From a checkpoint of a small transformer trained on Wikipedia: 203M tokens.
Each number is 128 + 24 x the weight over the matrix's rms, rounded and kept within 0 to 255. Layers, rows and columns count from 0. Numbers have three digits each.

# down: layer 9 MLP down (transposed), 256x128, rms 0.269, rows 13-65, columns 0-127
# up: layer 9 MLP up, 256x128, rms 0.251, rows 14-65, columns 0-127
down13:151136102082104114164124151164126135174077116091069151131152127165139145113132089092037145123188119144110110155123116027123078116213135133131148078122098121127124122201124175153141102169087099129130191148129096120156079137098142138160163145166134118152099148167108130117150085081136133183141099114127138129162110135127101153155158168125129107063173146131130124120163127091124109108090
up14:113130123099179141107153096131116134136125153172131090140082129068115180136098179151187152141098157141093155156087153134110135128136123138145083138086139173068146128132121095166140137118136109173085162107081189146121155171119125193131126123135099131144124124156157061089155129131123166105145149166101151097109123095129083122076119131103159198160098178121122143079127108169071154143121
down14:164093122113125125173112141117097096102153143119122118152135162117124153164096154119177140108125160113133141113086119119143119148126145104099101100134135111106158147101112128104156140156146129161071132168097134098165106121146162139075138099080123099089172174132146073163162127133092129111120135147108134102152133070127097121113161124151120106167143140129110136122165175138141130158132
up15:145173126076146100150141105179149134142093129126124132118135141153132127142116137118125130114080116131131177123094079133142130129178147104108153098176134149122134098097117113117179098156134093110154141114146120134135105139129118122200159137127181110151131153122113114093132097124134107120148120124125094138151087096187136110145110128132089110095120115163154154151134128137124131139150
down15:127137080131114101109145140114110124182072129108148128114128166177052116111127151154090121149149123126130161120170140132106111135111101142134164149135140094144153123107129062118118123122150105149132137148179120122162148118125156113046105113133141156082084172117129158141106160085118140147131119131145142071117124128095118138113112100140122120104127163118124142083133103119124112113164
up16:154188150160164103114116137111074151120104145130111090125138118115135134134126088140143127087103126104126144147133116147135154140143092105093120142109096154128184093109071108140129155155155119097109126093123118134143124119091079123136088146149118123128134138152118106196082171093104143137124085131123113092169118134141148125127132140150094101169097128106128181111126105128157139093111
down16:098092133172103116189144180112110083117124127108144177076128185106079117150169144158132102105066132144131113123133141086078139065140140144147100120114091164105131143149104137113105120119175167168174117045155154087111122130104120146177146098123093158113092136097159112111108132117165154145179097172123101110066142145118160159105146172133165181115122082093144131120146085161144099152123
up17:159133114149082151157164137080150141121088126087115118136135142144110124125111121116125090126133161169133146122110116155139126106132137152142077139132123181106145148142122100152119116131124162149110123109099112102114141133137152131122146112155124114091089142105155103083120132149122126154123118101115133123108108128133105116134111155146143064123111133129143069135128137134137138131143
down17:057112099088145110107128133113099128124118149134136173173144148165114151121118103136177134122183099083119144103168131143124090143103114086132133140132148138101147129116108138111172143108083125139133115127125145133130141107131146126107090127139167130133137118136133145140138112083135074091140126124117116108172163148136079134133133121149143110073116142119104137116125143115126110153140
up18:167179157093091093164099154132125128126109132141148157119163115119121146144089136167114117087148130118125132160105155160138099106118099126143113105106123188133076085178075095141106126120120145105153127047131144168139102114146122152164124141156132150095081105139134141137167126123138151156103084158093080124114140132127142154106128149092175120081155177078127136134086151154187146141158
down18:144176136104107121163146131157168129124139104108177089076168130153116075135073108125169095120103154133165142134088117094152152157145143136168098165148095115159160109142068146197110175109166079128139134175086099124107130128138166127115143096131127098077120149164140116098074166132128106121149154137141170149105106140124170154121129160139095142179128086191118088131104150105126131142097
up19:143126136112101125149128119124139142113131146140131136094101142123131144137163127128156160139108120142127070119110112132167173138132119151150137129150132121128104160100167133152144121155175117136112126138132073135126109103095096142169118071103107139127151160155135083124137163160147142098091107127141104115132168120166135127134095145097151169151117117126141112112119164142101079123161
down19:120107119139144141090129130144144124098139147123147150146160127169109123150128153131133103118125108105137134109119131101141089123096132149121135139142117097140165062159107142096100118090109104151110122133146130151113150137151138126145095145132133113133098098131132163133144144119147064139143108134096117180135143132131116142097132130124148185174124131142118122111092143167059143098097
up20:125110125122154123173138128067143144089130139119115136133130137123124123155124134115110170130105150120121124134151159146113123081160132099119142164158163131164168102125173135175138141135108132123137112120097093139141135139088107131120067102142149159120194109118128145166077126172155090148122099107125134142098103138111088084142144117135143138146133085151126105132148116159090116120107
down20:101143106131134150101137130142141145111116095092154127144120150120132059118104153106145131113131126161122111113123079070188127131179058133113147136134107118140156116127112133161078161122147100150081129132101104140086121146148114151145106100124113133094133147099136134157092145138146121114142099122153127182127127103092122174134158124119089131101125166145137153164110117109074098143112
up21:116128126108147107174131142166132145137113115132171115132105161080101148152126161120157123148130114160158117080084125151141164097113100090118106098087114132105142177113084155158146116065117101127132153118136099143120102137118113122196126143095099130174159134143121118101124075120125162122117178140118144119126106129123091163116156086155140157123104140162152147080149137163103153150094
down21:108133105171131122151114135158140109154118102068146060130086098153094142135098117131091114082142148127150110160117063145159116157140149149147116086145126132096164153120122106092132112101164129106150144172171132119151132130109136145171132119132119150141196096119113141145159099116142099120128115165147150118177110109129145128128128109155110139125119124133107174135103184097105104138154
up22:159093104105141138089121110093114162118142112127135129078115094153165154142133153134082110132136085128151085126120118122100143122109120165116128133085116144118121148123134098150150105150142132133116155141161142132120167109136128136121126067156119130115175136154161114130149127113160128117134148102136146108136085135165104154131127134136156142117116113117157132110115162149112094137118
down22:149164140160105122058124167111121106154071143109129107138123103104109113144136125128140099175123161143094155101124141130138101119131133123139104138138114109103095165179137154109091159129140141126129130103086078123167131156134160109111158178103127125120115115119101143132140127112112148149097111135123110145101147125081149119107117116128116129138129128129121124122147119096140149134149
up23:126164152108118144139112137151127139128093142119150136103111130115104131105150103110168128116139101167138126137135089126104122118134144123123118106150107171148133111125113110121159119142110151110093125117132106103136132152157112114083139129171082110098112102100126109129142106155153122111117139154161122132156124153140118092161110160150123144126135143126122153136125153137138116171104
down23:109111113130118129097136147106120161127150134143138104125140124145124102089136139160153096141140125123133105140123185149191113105106121129115130162112172129140115146156122132144090119136114112131147116157127138120130114139128097136136105103155173148130141109114112125088122110114149137147159140131103104117145128129114118164065112095110127151125139133124129099121083111135090134113133
up24:151120102144124165119143119118106156100149181148116139119138105120121138169122066092113126123120124103145152115145136144170128125129118116134127138164134118144136128129146125161171110146127152149084151116154097141156166170114144118149066090134114098159116062136121138099167201108079098170131131098138128084097129121115111133151141152153123128097123115138117126153128133134119109118102
down24:154114122131152139201106108151184099156127112108116165109135146120129105112156150175135130145108119114135167113147167121107152159088151097157133150109099116106097120111124154119102111080069098105122084125112160132112093114128132118096173161106164152102183185123173103154111067124134136118137128097114146129159125157148183105124111096078160128158133102126097178135127148162152121099160
up25:131179118150119124139124127144150140085126098090131152140156114123124119117115126170128141117126161100133078132122157132151152140124124120176134168116116157122150098117112102154160063092146114108136142103116157141122182107139171106156089122125108095108124143116095139121158130137132133122110126125137102119139087093095130099138136144129138091141155121102124137143165107125125118150129
down25:131127145155132145115134112097130115139150145125117171165140146103113116085140142158138129126126098150146105116125160145141125146093134102134100153111119124076127128102141144117093169119116092143154085091119136137122128099152126120106105124117091130115163176161106119133150121111134149149149090124118096139112146135149128134157108111130144124138117121117111132148157120135145146126115
up26:123142127142100115147086149129148171148151102147167137125138118118156129115142089165121138104093096122143138160138153137107142122122083102136124149171153145132100144099118117120147084101115140133146182099128146137127137130151126052062149166163080127135130177130127160116115180135145117126097129152166070083132140149124124087097158126085112105150137140100160130115152185122096146121113
down26:151125152093080144123168136158140085126106139144166108126092107120142142121157147135097074158153122110193111142159074085111125169116087094143162126166124124127137102137132090132148096104103104130127158129164120068079164108149125150191132091143138104113092133097124088147151127131100137166172139132147152129136125116106155140105099131137090162062149113121165132148154164095118108118122
up27:127139134107185143148127145132107095144141201125113130157181112142146126144098117101143140098136135102127141107146095136161124126107103115131147168120090147106165135095100150127142150088133122130111128141102165165139153166121097085126088142150151103151101085196082122184148135115142116105145112156142112118163087097118106126114092143120134124160168112134155151137139098127096123102180
down27:073140110144092141109106107115122172138086154144120191115133101138152141117153157106139100121203087165112129131135146107117099082157134151128127146093103131145152140096092130113095138113142090087124114080163097093105132136141131147114117143151139179129126131154131119128089120123108102129143106099120153112087146149160091129132110117114109135139148123119126162076081081107165165147098
up28:127087143153123100139115100146114112127101145092102155139124137152124143125128129101119107124119160128134148139129148135115156183140105070138186143125084143130089168120097171114132104141069155107123105122105151130137099105119054081156112104156139121143142109152115119106126111147120187131190131087109143161134080062152142109119129078114110134173161147165138138162142162126113089155150
down28:134140121163175040098136120150089110147145169150121101132138155116114133123108121142156119164118171111113118123169155128137106158118144101144119135127106127146083130133142098182107095146133120114128119128125160113114160163090065107127113134103094138109149151135139130110144149110141168139111117098099126180104130113146138182095133108118085086151164153118156152128172102078147083125131
up29:122161071109152165115098109156168152137123123109113147139104077137137111123188106135113146128106132138151120104110142113174115115106118157144141076105146103148195122138173103125127115122099125119113118121190106105094139150112099153091088099156165106127143130118126122117101095103113143119149118150163133119164089110132097165127120141166162094198193099120116115090134122154123126138131
down29:137132190150104129180156130100116089128122158133123150097127175100125136146137150127162127129126084113075123140145118149065159132128152114148113152129093167152108155140126134111148148131152141155139144134119127129133123095138158082172151144128101125105116156143150144126126155165134109104115146104139129130132161155144145112145151128129108133101078156143153150150137101090121134131121
up30:165134140124160119106145167107159115147111160142145145123113097089119158151086108164052124132154116170122109132169115153114146117130142117106112149116102122124129080146153079108135130124146115111148110121142167143132106177143169149130126159104166117146089107146100150109159092113111154161111112119121132121132130118090158140124148123152137138136139110095147164110125103139106113168104
down30:117136146144161108080118089140125147149151138136136114136172104098109085136141156134122093163135154112102106106158135124122168161155156152154158131111125084140100148113125144170130131122125067199125130146140116144127156124159112114128141080108112164112122122170170113108093159145111088166165137147118135132103173122134136144127144137120101102117111090165167108125155135141126178157095
up31:124112164092095139118153085126142104118089119137109082095105125124129102123117137132140119145140144099139152122147126126125138140118117116137095184122122110148119126139106128103133133155139087152175151111092109138139111109140124136131137149168136120135168140122123113108111120127146117150138129165135145121088101108115131152123092147158110136144098044129096164081074160119131162149105
down31:132158116139152117119123143140106162153169107142116155138101112116124149120123137130136113107139141125117128121161119111141150135169118173119187092135094121140125113096145127141152135107119136122125130146200126135108122168148123149113120113100119128142085147137162123166137111145114108119101160081141117138130142113135143148153177123099141100135159168124133088156173098146121134133138
up32:121129160120134116124102135133091162139138136098122080160137118115134167132131144105142163130158130095125122144127097144125120159177114122167163090121126171105133151099111150074135148129129135088154148183118114142088140175116086072133126110132149159103086096128173081135115192164130130101147149110108088124100126132135152128146136136089177114133121133158146115130147155110153141106087
down32:152120109134126106110117160087093144092103165165125080084090171151117157178089140125139192125115116123109105118125092153129067197129128112181158107135117147155097149108088122141151082106155123108176158123119137132164162095109112157124094149138131147119139129139147084154152092146164130116102116152126157159102135128118120116114160101164167108161144090156114144160074105171140056150145
up33:141126116151062149108080141103103153171162094114120129131131112121134129140152121136114115181112106133137104127099138138131162134086087137147136114116109109117130115148110111126147150115111129126141166130137156116133144141138122116152131131152160109111118081165093131121093127146165113145118108150142169171136144118122128123139154073151141117102143097081106166185138153124156109131110
down33:140134149081196143115182115146158166103073122133121108134131123152133103089154120069147150101132130135105128173129117130112111092100145153111096102144130123125117118145178128156104140152125139160138121143128109143137153149126150093127148109144136146113143181130145119131144099114079152126119158114157125099095162149123122115144115151087122131119131148172154127084145146143121149146156
up34:115131106135156126049191113079113128138152197172127153131096128155164156124146105097109099121135112129125182119135126144131136096159097161150118145083091142104097162114141100144143130177113146121080144116157146146125150114131139141142149111149137128151111114142150165121096126157169101164080133136091134110148139138104147117169075113120135182121096093161148108132140136166130099153099
down34:109131130141115119000120118111119125111110164141136139106146097121128135138127111126150145129129121122134151129105125096137156129160097157122112111124118122138096147133126124131147112125118117108100143134112152140121155159099128093138141079127134123119125113101145145144138135143136130134132125187114128141131111116126123140141102085101143139119104104107127129132123128113118104146136
up35:151084097140138144175135134131096118133136090137180142130135117176137093117114155154146142117101122063144118152116179119124149133133108126125123133118131120136128122109106102159145129110126136130143106104117081199139102131130137155126074146112151120110132123144124109124091166142167145116158120144138145100115124120147141146116116134120110138091095083131080167150125140120143141153133
down35:095146131133114122131140138084169132143126129116125153183141145122100149135116121132116113090145127161132152124106092093140139152119131138114128106143113133099113118138134068127145106133118113141148118137133127122138178134117128108123145126137104130113122117114124156072154123074142109145137097129146137116103098107121117133077112132149114125153128134131087132132128118113138137172131
up36:194143133110164147095130140115119133190084096140115151167123124147117137157133171069152160131104128137109151132100107138172125151156162119160176099112133157112161101138094147145139097109181189089122185108136140129129137146137094115149141104149162101100118123128099128142145061098133094171114137122105124145119131094108122135127147146115124075095148170143159141128083087111108153094123
down36:160117120132078164129130137122169130114161125114162178111151118101156135161157100116179151110182100131135123103109108124129154108134122128132110129142096112157140140146106133153120105121115112141114117125131090130119094109150153158167136092155153130034122140156057143091130116132124156161125118153140162141143151127099137117120125119138093115127132165139159163151184141120126113095144
up37:152124127120155142155080101126141127104100092126092123110115137149130107130123141148189137142141168096155123172138072123156117107104135116142157155166129135106165120122105138109151096134119118106149123086127143152126104136110150122174141130094100122109122133137166128116100135114145118113121137178106137110148148134099085090123110172135112135119162156118156131097144143142125165141132
down37:111151115151123116107116131168134091144150117102120109138097136134129089106137147129152112129163123130090095115082115149158130132105098105082103116131160116138103173125114150131104140107143110143111114110109103149106100134119157129107118086119114156159131098109154108140132143116139109143142133142120169108123121107154161133159177101102152137176122128137133094144137148149151124115091
up38:167138145199100177122127146144184197129092124166114116101155076114148101088147179168151138111107134147133147125119125131114128117126105097109165138091114151110128146099123164145160163127104127136183086149073113131120150128114084094149135138110141109147161126142082112136166151105119169110084180127109100127125091094137152113143083130151144146129139075106119138112109135107160099156151
down38:146132152117106098097097136136107173135152104173136096144124125128102137142122136077160102116158127138153154147119148145138162128111101119132099142086150133109119137067136127126109096146110148134102114197124125154125116105066101109109119159089125111130171101106153166154166135102095150111141168138155125142148086130138116107143131091107121136129125112084049099168109125136140177071126
up39:149145137113120149140140103095129116106077098157179145120098173143142153106138115134149119124126115122184167156155125093152139142130120109095142119131151154099113131110149106101141127124142129142108135102178132157126143160075126114112114109127153165112130110116119140136113105123144160114108109169146156107130117130115138122156116114111134146126137121132169149115138098136119091117120
down39:129101183171133154139105109116154161155126147129134116134089150135143129140130161130127165117150150151180117132140107138115129118125170102140128110144123107140087159131129132117126114128134113124117143118098127097150129130134151115137107122139082117152184139098139090134129123117088154106144140137143131108105154138135137134142124104138079110098105116139143121144145159096124096151125
up40:119128140138151177127126121106137163126123162116138123146160119118122169162140114120110154160107097099143136089138108162127136100152120147122113129149129144123101149123132107094132096139158123125118108105123101146129146107158135125103180136124177123108131128111081138105111101100133109159110098134111137154159092113110073116163081155163136165089129128126121142134125134167118117126129
down40:130128149145142109156139127118095138128130105122117111141098124132152114111122142151149106126150159113104129160118108116122113174126119116147127139097122143111108109143162126154099160123160108122148107125133093132070109127129137132108069096122105150160117143152133135144167109143108159114152174116160077126121140097140180145077182100097163130185087123113124097152116131110150186121118
up41:120118122116093127109132128096149150163102131116134091142174118135112143165120141175140111141132118108107090142107125093131134127141079146132151123160096134163143126152126148169125119138116119131111107112189106124162147140141090128114094145129102112162132117114113152106090135125179097114131119147107115152106149126143138132118109122132120118110134121140178118147132090104121134119118
down41:131141106104131096093102120154117130106138124134122144143097118141121116100164145120115143118104142184138189118152139153108125136103140107103127174118163138105136154089127152117137122134135135148112162126107130136158092130123159090155140135112130142098125150138140096134168113130084133130161156186162117104162102122116153142126181132137116098148097142116076140081150138157135109118143
up42:120174120081111113151151104101127106167115116108129139121126109136157040140119101114089109141138157130155129129172095117126168145139133084103101173135102113106139122141096118084171124136129142128125156144113105129148112163141071081115119127145152136117110091128083112168144080155157085115101139148125149157145127170141156059130139175138159113148103110118127100133112106087125160115105
down42:104130118120113063107113149132194110137167137134102160147124134164116127128068117104091112130173138133132104073136102118162116146130120125147129127156101159144130140141141139092130181129122145127105149151110111145102137133087150139134133154108146067147145114143125139192121099104097131151144162159132144114181138153091127142116109124140166112094127183135149130173106111121149175068186
up43:140090123145142114178136127155143155139170101135117127129046117112099133079092109131147133097134155103129137155180127140132162119109161097120144120131113140113153187168098141150133167060076142136149138154128070176173121173126184125146120069128127181132076180174135127095124117105111102097068091156149139135123117091107138110133146152117162132160125085162099141127108107103091113148155
down43:143094132153080135147151150098100100143167177119120079107068085146091113066107111070145127108089129149119138138109158130125157127102148153137091152125141086154145116147093078133134140156195173163121160162127105129153131146116190129123125110156160157150105181160156213113169115031129104111124085180085119113120135138193153112109108171093145124144091138145068165160102150124130130121139
up44:122133100160149139096153143145116121175149143102131131096088157090165123134153139105117164146143120163158129097113130088146119123092165100125111169122124072141100121136158126182164085189122168129097082138118161152133090146177113135112099123092127065145116154151148165104109080120158126089175107109126103088133129133111125069160115199083108086161114109106087179141132109125113097148115
down44:152114103140143158073106140154095073104110089159118117167118116144141095132112128107147162100128116117131127081141141160105138082136104107142114151144123113145097134108047192108134120130166150093160134170146122119132154137167129118120089135137137128147126166118133125169117093154155126095119121132101141134164140113109172125126135163150148122147125140113075154074161164200131130102095
up45:117116121120102134160113125103162107099119131122134132137108147131124086192117123143081086090123126158151171140117155103070118122096108101166169116106135131085156145174129127126178123152138136129120070134144144133152120117119165145123132140085127125124094089118109118112126125173161109140104148108149160114153145163102111124122118144119164113174140109101124102148146107106117129150123
down45:091133129140124145134123094153103123119105130116111202166102142108141129116102136149121121146145145147142116113112109118091117108147107152129126126171117113120153128126160113114103105124150123144106124119120121139125173114128094128139123104121132160121123096098149129136142108143142140159127126103134141111123130137115160109148145123131146116132170108161089096164143142104120097110103
up46:103131109141170107139112130101159134090102128121150150114113121105108081134171119106110115121100165135102132154129094122147147146149133105096096111126118123148145173127098081144150150088046101120106130115127123112110145126127123102115116099171138173096143133141084129124125161094125134113112141158165170134154105158099118158108151106140162161127123121079152127122179112137115116151115
down46:133140133099107112154151101124085118177096142133087155134150126167113119120134134094111098125114137112122112115121131148111122161115162115112113114122124157119137136157137110108109151111170115125109092134115119109123161121153125116104112089120091085139164166111101140092140128128164100173137093147123137103128127153146147125135141129128132105129111101165122114118154134139123137108125
up47:144094151134098155166162169111137093153137143165152157119118119155133081121128128147141118162114132111170111146103095115148122114168109132118124097142127125133135119165107137133117107128093138101117086140147075181097113151116160133118131146123129150106141112138140140078130149124124123166123087101096158142139130120137141130085125124100140102145124111124126134125153167133162092169085
down47:147136146150110122147115110087105160112141154102147114079150120107115131113094121132144133150110091138103141124136127123095151142093152119104101102126105132162136170132125099092126128130115117137140160132146116135150136105148115120109132124124120102145143108150132146109128132151179124092128129106131117110139080167153111141139109122156121145121107137136134110159120114106119148117108
up48:114121102111085134122138118152083142101127122119129139135141128087111141127104123098148151100155127079111132079099140151151161118095106110141122143081138160136157126120126136129144132074132097118135129082082180125129104110122151167164116126126156158117120128138116139146159107141180186061124122194114106160113108139077127139140135134156136127130147138116132141124144127161119146139116
down48:132125132115149115162100057121107173090125132135090122124129121086112138131103106105155112108109117156089101122142159181128143168131105157134148150130142159128143125137141070112163092157142092104118107121175102061108149127074110138120112094114106129131107119104115134159146101119115152132109135123145129149114085144147180129141121124132111162152146127128129095162116122118117145089099
up49:110168140122091121137111129103137154143119124164155126127121105138149117109143157121125116136088130168063126115124129145125139172133088149145106131136159118122142110098143125145139188109120141129162098057112129155103144158163093145155112130135122125138123116152083137131149140070123146119125149119126091089172104148114126087137157079160173122162164140113106064152096131132112128109171
down49:112077126138113134175148142068149154174128139120106188135102151145088109117134141145128125150146139134150129133136115112119087150122150108102084120146130142164149117166086156100121120144154129129177205145137153089162112113176114149103131119097126105072154155058112107111094123115137147135165155125099098101143129184118104085158126117145105122096171124124137122153126122070155132141129
up50:147169133150080135145138061150148134162085145138136122140146148134086142155137127113120140126115115130137094148155128113111133104106169122129087117074156106130145092122137100100137077136131109140113127099144080139146116162157112120106153120101182070150119131107163110113168115107139145119123078128110117128113107147127126146164140121071130124162128149147126141113111141147136119140115
down50:114118102158095150136095112119169106095162098092106158173138158169153131128085111097150127127151132110149088115117138146125093163151106148126119113135118133119072128131058107143092153098092143196102146143125119126152132140151137112127119142061104124130148158107095124112120155138128137158153149123089134134141164105114108125153112136140081139131127092120120134120094132140102127148165
up51:145162141161108155124130101106117130139111105156135101106141116112112131181104099144177148110147121185185214163151122104146165181155133142122153096090111138133149129100120118133118173133096121137191171147152161109118118110087118124151112149116114104093107078121149147096109135156147135144121120114093137108103088156122148133094143160117103082100141099139111129152082130122157140119129
down51:149099151124144079164110107139099113099165101091099084111109098131139193142162120158163122173148163111104121108099141102139121105172154149108156136167111102141130138159155168095154152107137175160122145111114102088161113131135094110128132118158118107105101088143098119079109122063146148176130109124144120161145125101097136078130154133139201159144132153106112115110144062130139147112157
up52:114139119130126126163137115136154124110081142146141133108150151160151122124109152116147095110154116113156191144106120133132124130125093132084109143134138133074109127165084137096189107129106117123149126116134144152129172128122158153121124097123080122165140157135155102089101103155102148148098116111123134146107134136128117127148148111143111103150151153108124149092098095101150137116127
down52:153126177090088127112125117184135116085151120146140105175142137140121078098141107109139170177103122161137126107124122103105126110108158134157133078155147102156108124103102120144097153133188096143125105109145125111159141124160131113121106105181132101141112156113151138091113154126174135087142108141136130153129110121116153123077127113113081131129152081144094146135177153141139109136105
up53:137125148158163094119066115122066106098139085104143145105170097115120105123149093096118119147112157124099144124099138144107121112103166118165147113148111134128159106112162145152143124117131134091133123110150129141124170094139143115138127106125105184107129101115140123122119135152142128146124120152170097116116150100144136118142118128156161123130147115101128093113144169145078144122155
down53:117096113139127153145132119120172131106127148117107173153111110144137143142154109097126121136135122146144114126097111134146136133107107134154152127105169147138116144104102130121087159100117066120177150114113114087150112094137156120114105108139126125119154167118116115112121162125168130141136119098171122116191099121114130138126107145084117165156103127155118149122138140116136107120098
up54:173154143173149104170095120142139094152076152123182122145139084113158180152100123096094081128138140144129113141130111140094151099157134100132120097104104134117081121081145118117131093108145135176116131138101117138114071164087092129169177153150138127128095098156120126145097164105082086091119147133150106087166123173131167132091128137122130139104176104089130124139136134134110128129151
down54:134110145111137100161100150130121143101107157096116127096126116047153161112141089090078197100122153169135103142101154096089133166168140177132144133104149131101106105124118136108130169162202119138166160132141123108136159182104124132111130107086150117166125162099049142161112141128153116069099134162128108143127160120168128156136124123131091113118093184103138092174128120099147123087103
up55:116109096150123126119118107142092152131149161132167083114127096125152139132110168127130145131137160063154152138149079179114132130127086087130126141126165109157110159148108148120133137133161126090126155149115099132129110120136120131085144115103137140105100120140112139167126149128113102119110119127120179106104144096105119158110146137104140091149133113137090132096134163085121152111161
down55:134111151077098093176130100128129104172169153088131148117160127139144143120130127120133131167061148111118144138157120129073116075118143139096078096112103141124095109155144127148138089138109143122143127162107149097071116068108108158120112130118141120149142094140160141105123131163098109103141137118088149086152110118134139157162147157152104106123121130152118126112155157136140147131107
up56:161119091139151113102073139109159164145160142132157093126136114124122128114084130121121196113138083131159115089154170162125115121086126082109105127087140176130086125126172130145139152080119139154119109122124130133173156136144148056135120167141127150142103112137074137136120093099129161123136118151195150145128123106106142119140125149106121118152140151111120153110121111142180121121129
down56:120136087104119129193155117103154130084110150170156119097128105103135147095152141144151116117085110149084138137132134124100118115111111161099096143142125104133146103147092132147138142157128127156143138107101143118080146145141129122141129120110114113131146150131149164140143161168172134100133118115127129154106153122142103078150107122144118156149116098128151121155131143127102119149116
up57:135091134145136142127164109147148161147149129142182138107140105160160143123108131107132101128141121113139124134120134172161148130125117134111124127138129132121165102110107102126113132088106152134151146099137154123111114124120149108134129163128141131143147095114163107092106147125109172112127125089086132143167119116110147114134137129116133099153095098181139138109161151174141124116125
down57:138111129113157164140135127112129136107110143106108070155130123151121132130150127154119122140112125155087127143111123171113125113128135158090099141124156120093174115129114118093149126126161153147136120182115116117126130128121124142099148138100120158125124122148108151150169107105103146117119108138101106107111098113094160130150124080116124116131139106113072109161183167135137119126147
up58:137097127099113135135135136140163140122144143134137147115101162093128109126144161159159126137123099148119160117132097130118146134132119141105135121110103140145116098136108083127190129148151146112157160072098163144177144156133154131151128143130126150158128097148128121131137084096207099124091073128063088169127101128122142114134153083154126152156143104096154154085116159139121106128114
down58:119101144154126132127131140102104145156095124114152128128138112130143143136132124142084159134122153104120103092182164106091121129143126111108157121156092086107122136136180115115114121111166119113088128150131108120108138124117107164112137145155134132168173132134112086117163148134114128150133120136154120118109143123097108112101135102115143107088160166119143160133138157118116095124146
up59:152171179130132082131148081111137146099150138149093105167112119175127137126087157112119086094169169104101130111141113175134198149126079105156152146097117165135142140126121112133151094171152149123156148108113117116159117090135128130133092166069130119149119113131149141163123114106122091125101122166122136131127092120083093110149119131118125129106113130158097135142146153125153107125131
down59:131113110167143142082171140103124115138122106099090075138138109189113152118081143111147124131154144171147151130135152106123127139144124178118114123124146116134150113164128113094139080143131138116124126078143162116152132138148123105167118191133102127165115102092121148148114122111139126111108095187119151075137133100094115117128068115163126092168170096118068157119148109170110131112104
up60:120077144100095101152069104133111139119099168142102150091148130130092110128144150102139070124152144155113148141109132125116115134129160105086112163127136107099147171118163131138139125120154153106121144146081100079164155119106126165139115104087115119104132130111127113111144095164184170140147118114131100122122139147149108131136126128145141146170127135138130137139151128082147131124162
down60:134129112142127128121110133150143136118122128147150159148101131160129155126145143120122141153162125151183118130106140112156133134123137133151137142155118132153114127112124115133159090097102100149119099130137137144134128117130110123151118174092180162127106161135155118128117178099123151140110145081115161137116107107132136131057111128158130133077173091114105096124101087143113147141144
up61:129144098109141145142099137076160115118155158137132128101068129124123075149165134128100135152091102134142138132130126135131135114118146116098090135138121099106141105126136094164178147089115104122132130119165143149171154164127130152092120167079107163111117135101128167105163147125128142136137143120137146117106137129172156106070136118088146134126113139073114175133123150103094116142175
down61:111152112156141116126124134153133151129148098138165122132127128151122121090124147103155102149119138120157117171145146149115133135151142136124115124163143116118142136130114149114147119124101142161130141130150143157134117133118103118131104100154161112099120086108077123157066152118146126118154141104156124076130108081147109121129137134123117161149121099147112101085103127143131154134131
up62:143130092146135132125176123108119178128131154160135108119137097117129099089150165086144179164179160103145117067132139120130119119142105072135131109137133138112150123118108136165133111145155131071095096105122130122168101179100130124105120126079173097113152123138131129094127129168156128129155142143142107151136167136117078127113137102122130150111113119141124156138167111124127089129150
down62:122191100082089074130159113186145157133159092079139083127131123145157082132100116147214091133123140123119145117067149134133137122157118185108110116083090091157092163120107130148131091132118158138117066092123107098151118156108105143140130123108179108077121127139141102137154150142115100142098165158108155088175193081095122147155160135090140117123106130147129114095142112126112109082157
up63:146099137128130137095098121124100158121105160103150082153094120119149097129101087118114100115128125137162099136122130136117105150115153148124142144131122143117159130177126122148142142093108118141070140089138147156157100108166122141130115142107108132093145084164112153137122175146128151171162124140125164146156153097131126138149179144112143136092107094119166131156152145150069103140079
down63:137129183075087089126178108136095071114119150127145090122145138108143096166090124160073159179131078153141120161135143134134118108157137132161153094155128163135103132142101116130143094165105161106138124139159116118138121108142150121142124091091137103137145139146154125127121094094092120143124120106127154155184143143119126145132145125141089108102150133142117141111105138113157121114107
up64:139082134140103130157088109139118168121105087115117108121160086155121135130125128130092120100141129107113127166130058136118143131193169105079127136138127109098117083137108137124138125115098152104152167159109138123141091146154151146137105147123164159135102114086160131095111119162123147097163143146134126127112091106194147122132134110118123140150153140144103090120136129091112190170155
down64:104100130083150160129136178123158160113146160112131153145098122171107146101138114129152091116140127143133178124116128086116158096121110143158132090174142085099126137141053103086146186122126089147134160132141132124119151170182127145128144119143125141121134130145146137127129121107149139109093126142163145148138152113120091137135125109170151127061107127076133048102144132102105120119174
up65:130135176081083120128096078124145123144123116139188121144133124118161135124130107105146105161132113121167094176143121144117141147096131130148159143140125127092141128142142131100137097098071123124153116114124140110089127152107105124105134145122061142138163176098109115095137117138127134124138138140156127137134139131162156149127125137145120118115099096108145160082150104121115115144130
down65:140111117101190151108125111133157096109089119102109096133101148140161110115082137146161123136115157164116126118140094140101151127146101146109119109154148113130145128147135141122108095124141157111095130141092087147131127114151125117160119151147148142127105108201150158176100127114148165124161134156125138118097156188142162081108135112136137112148137129131135122106141160166122118065165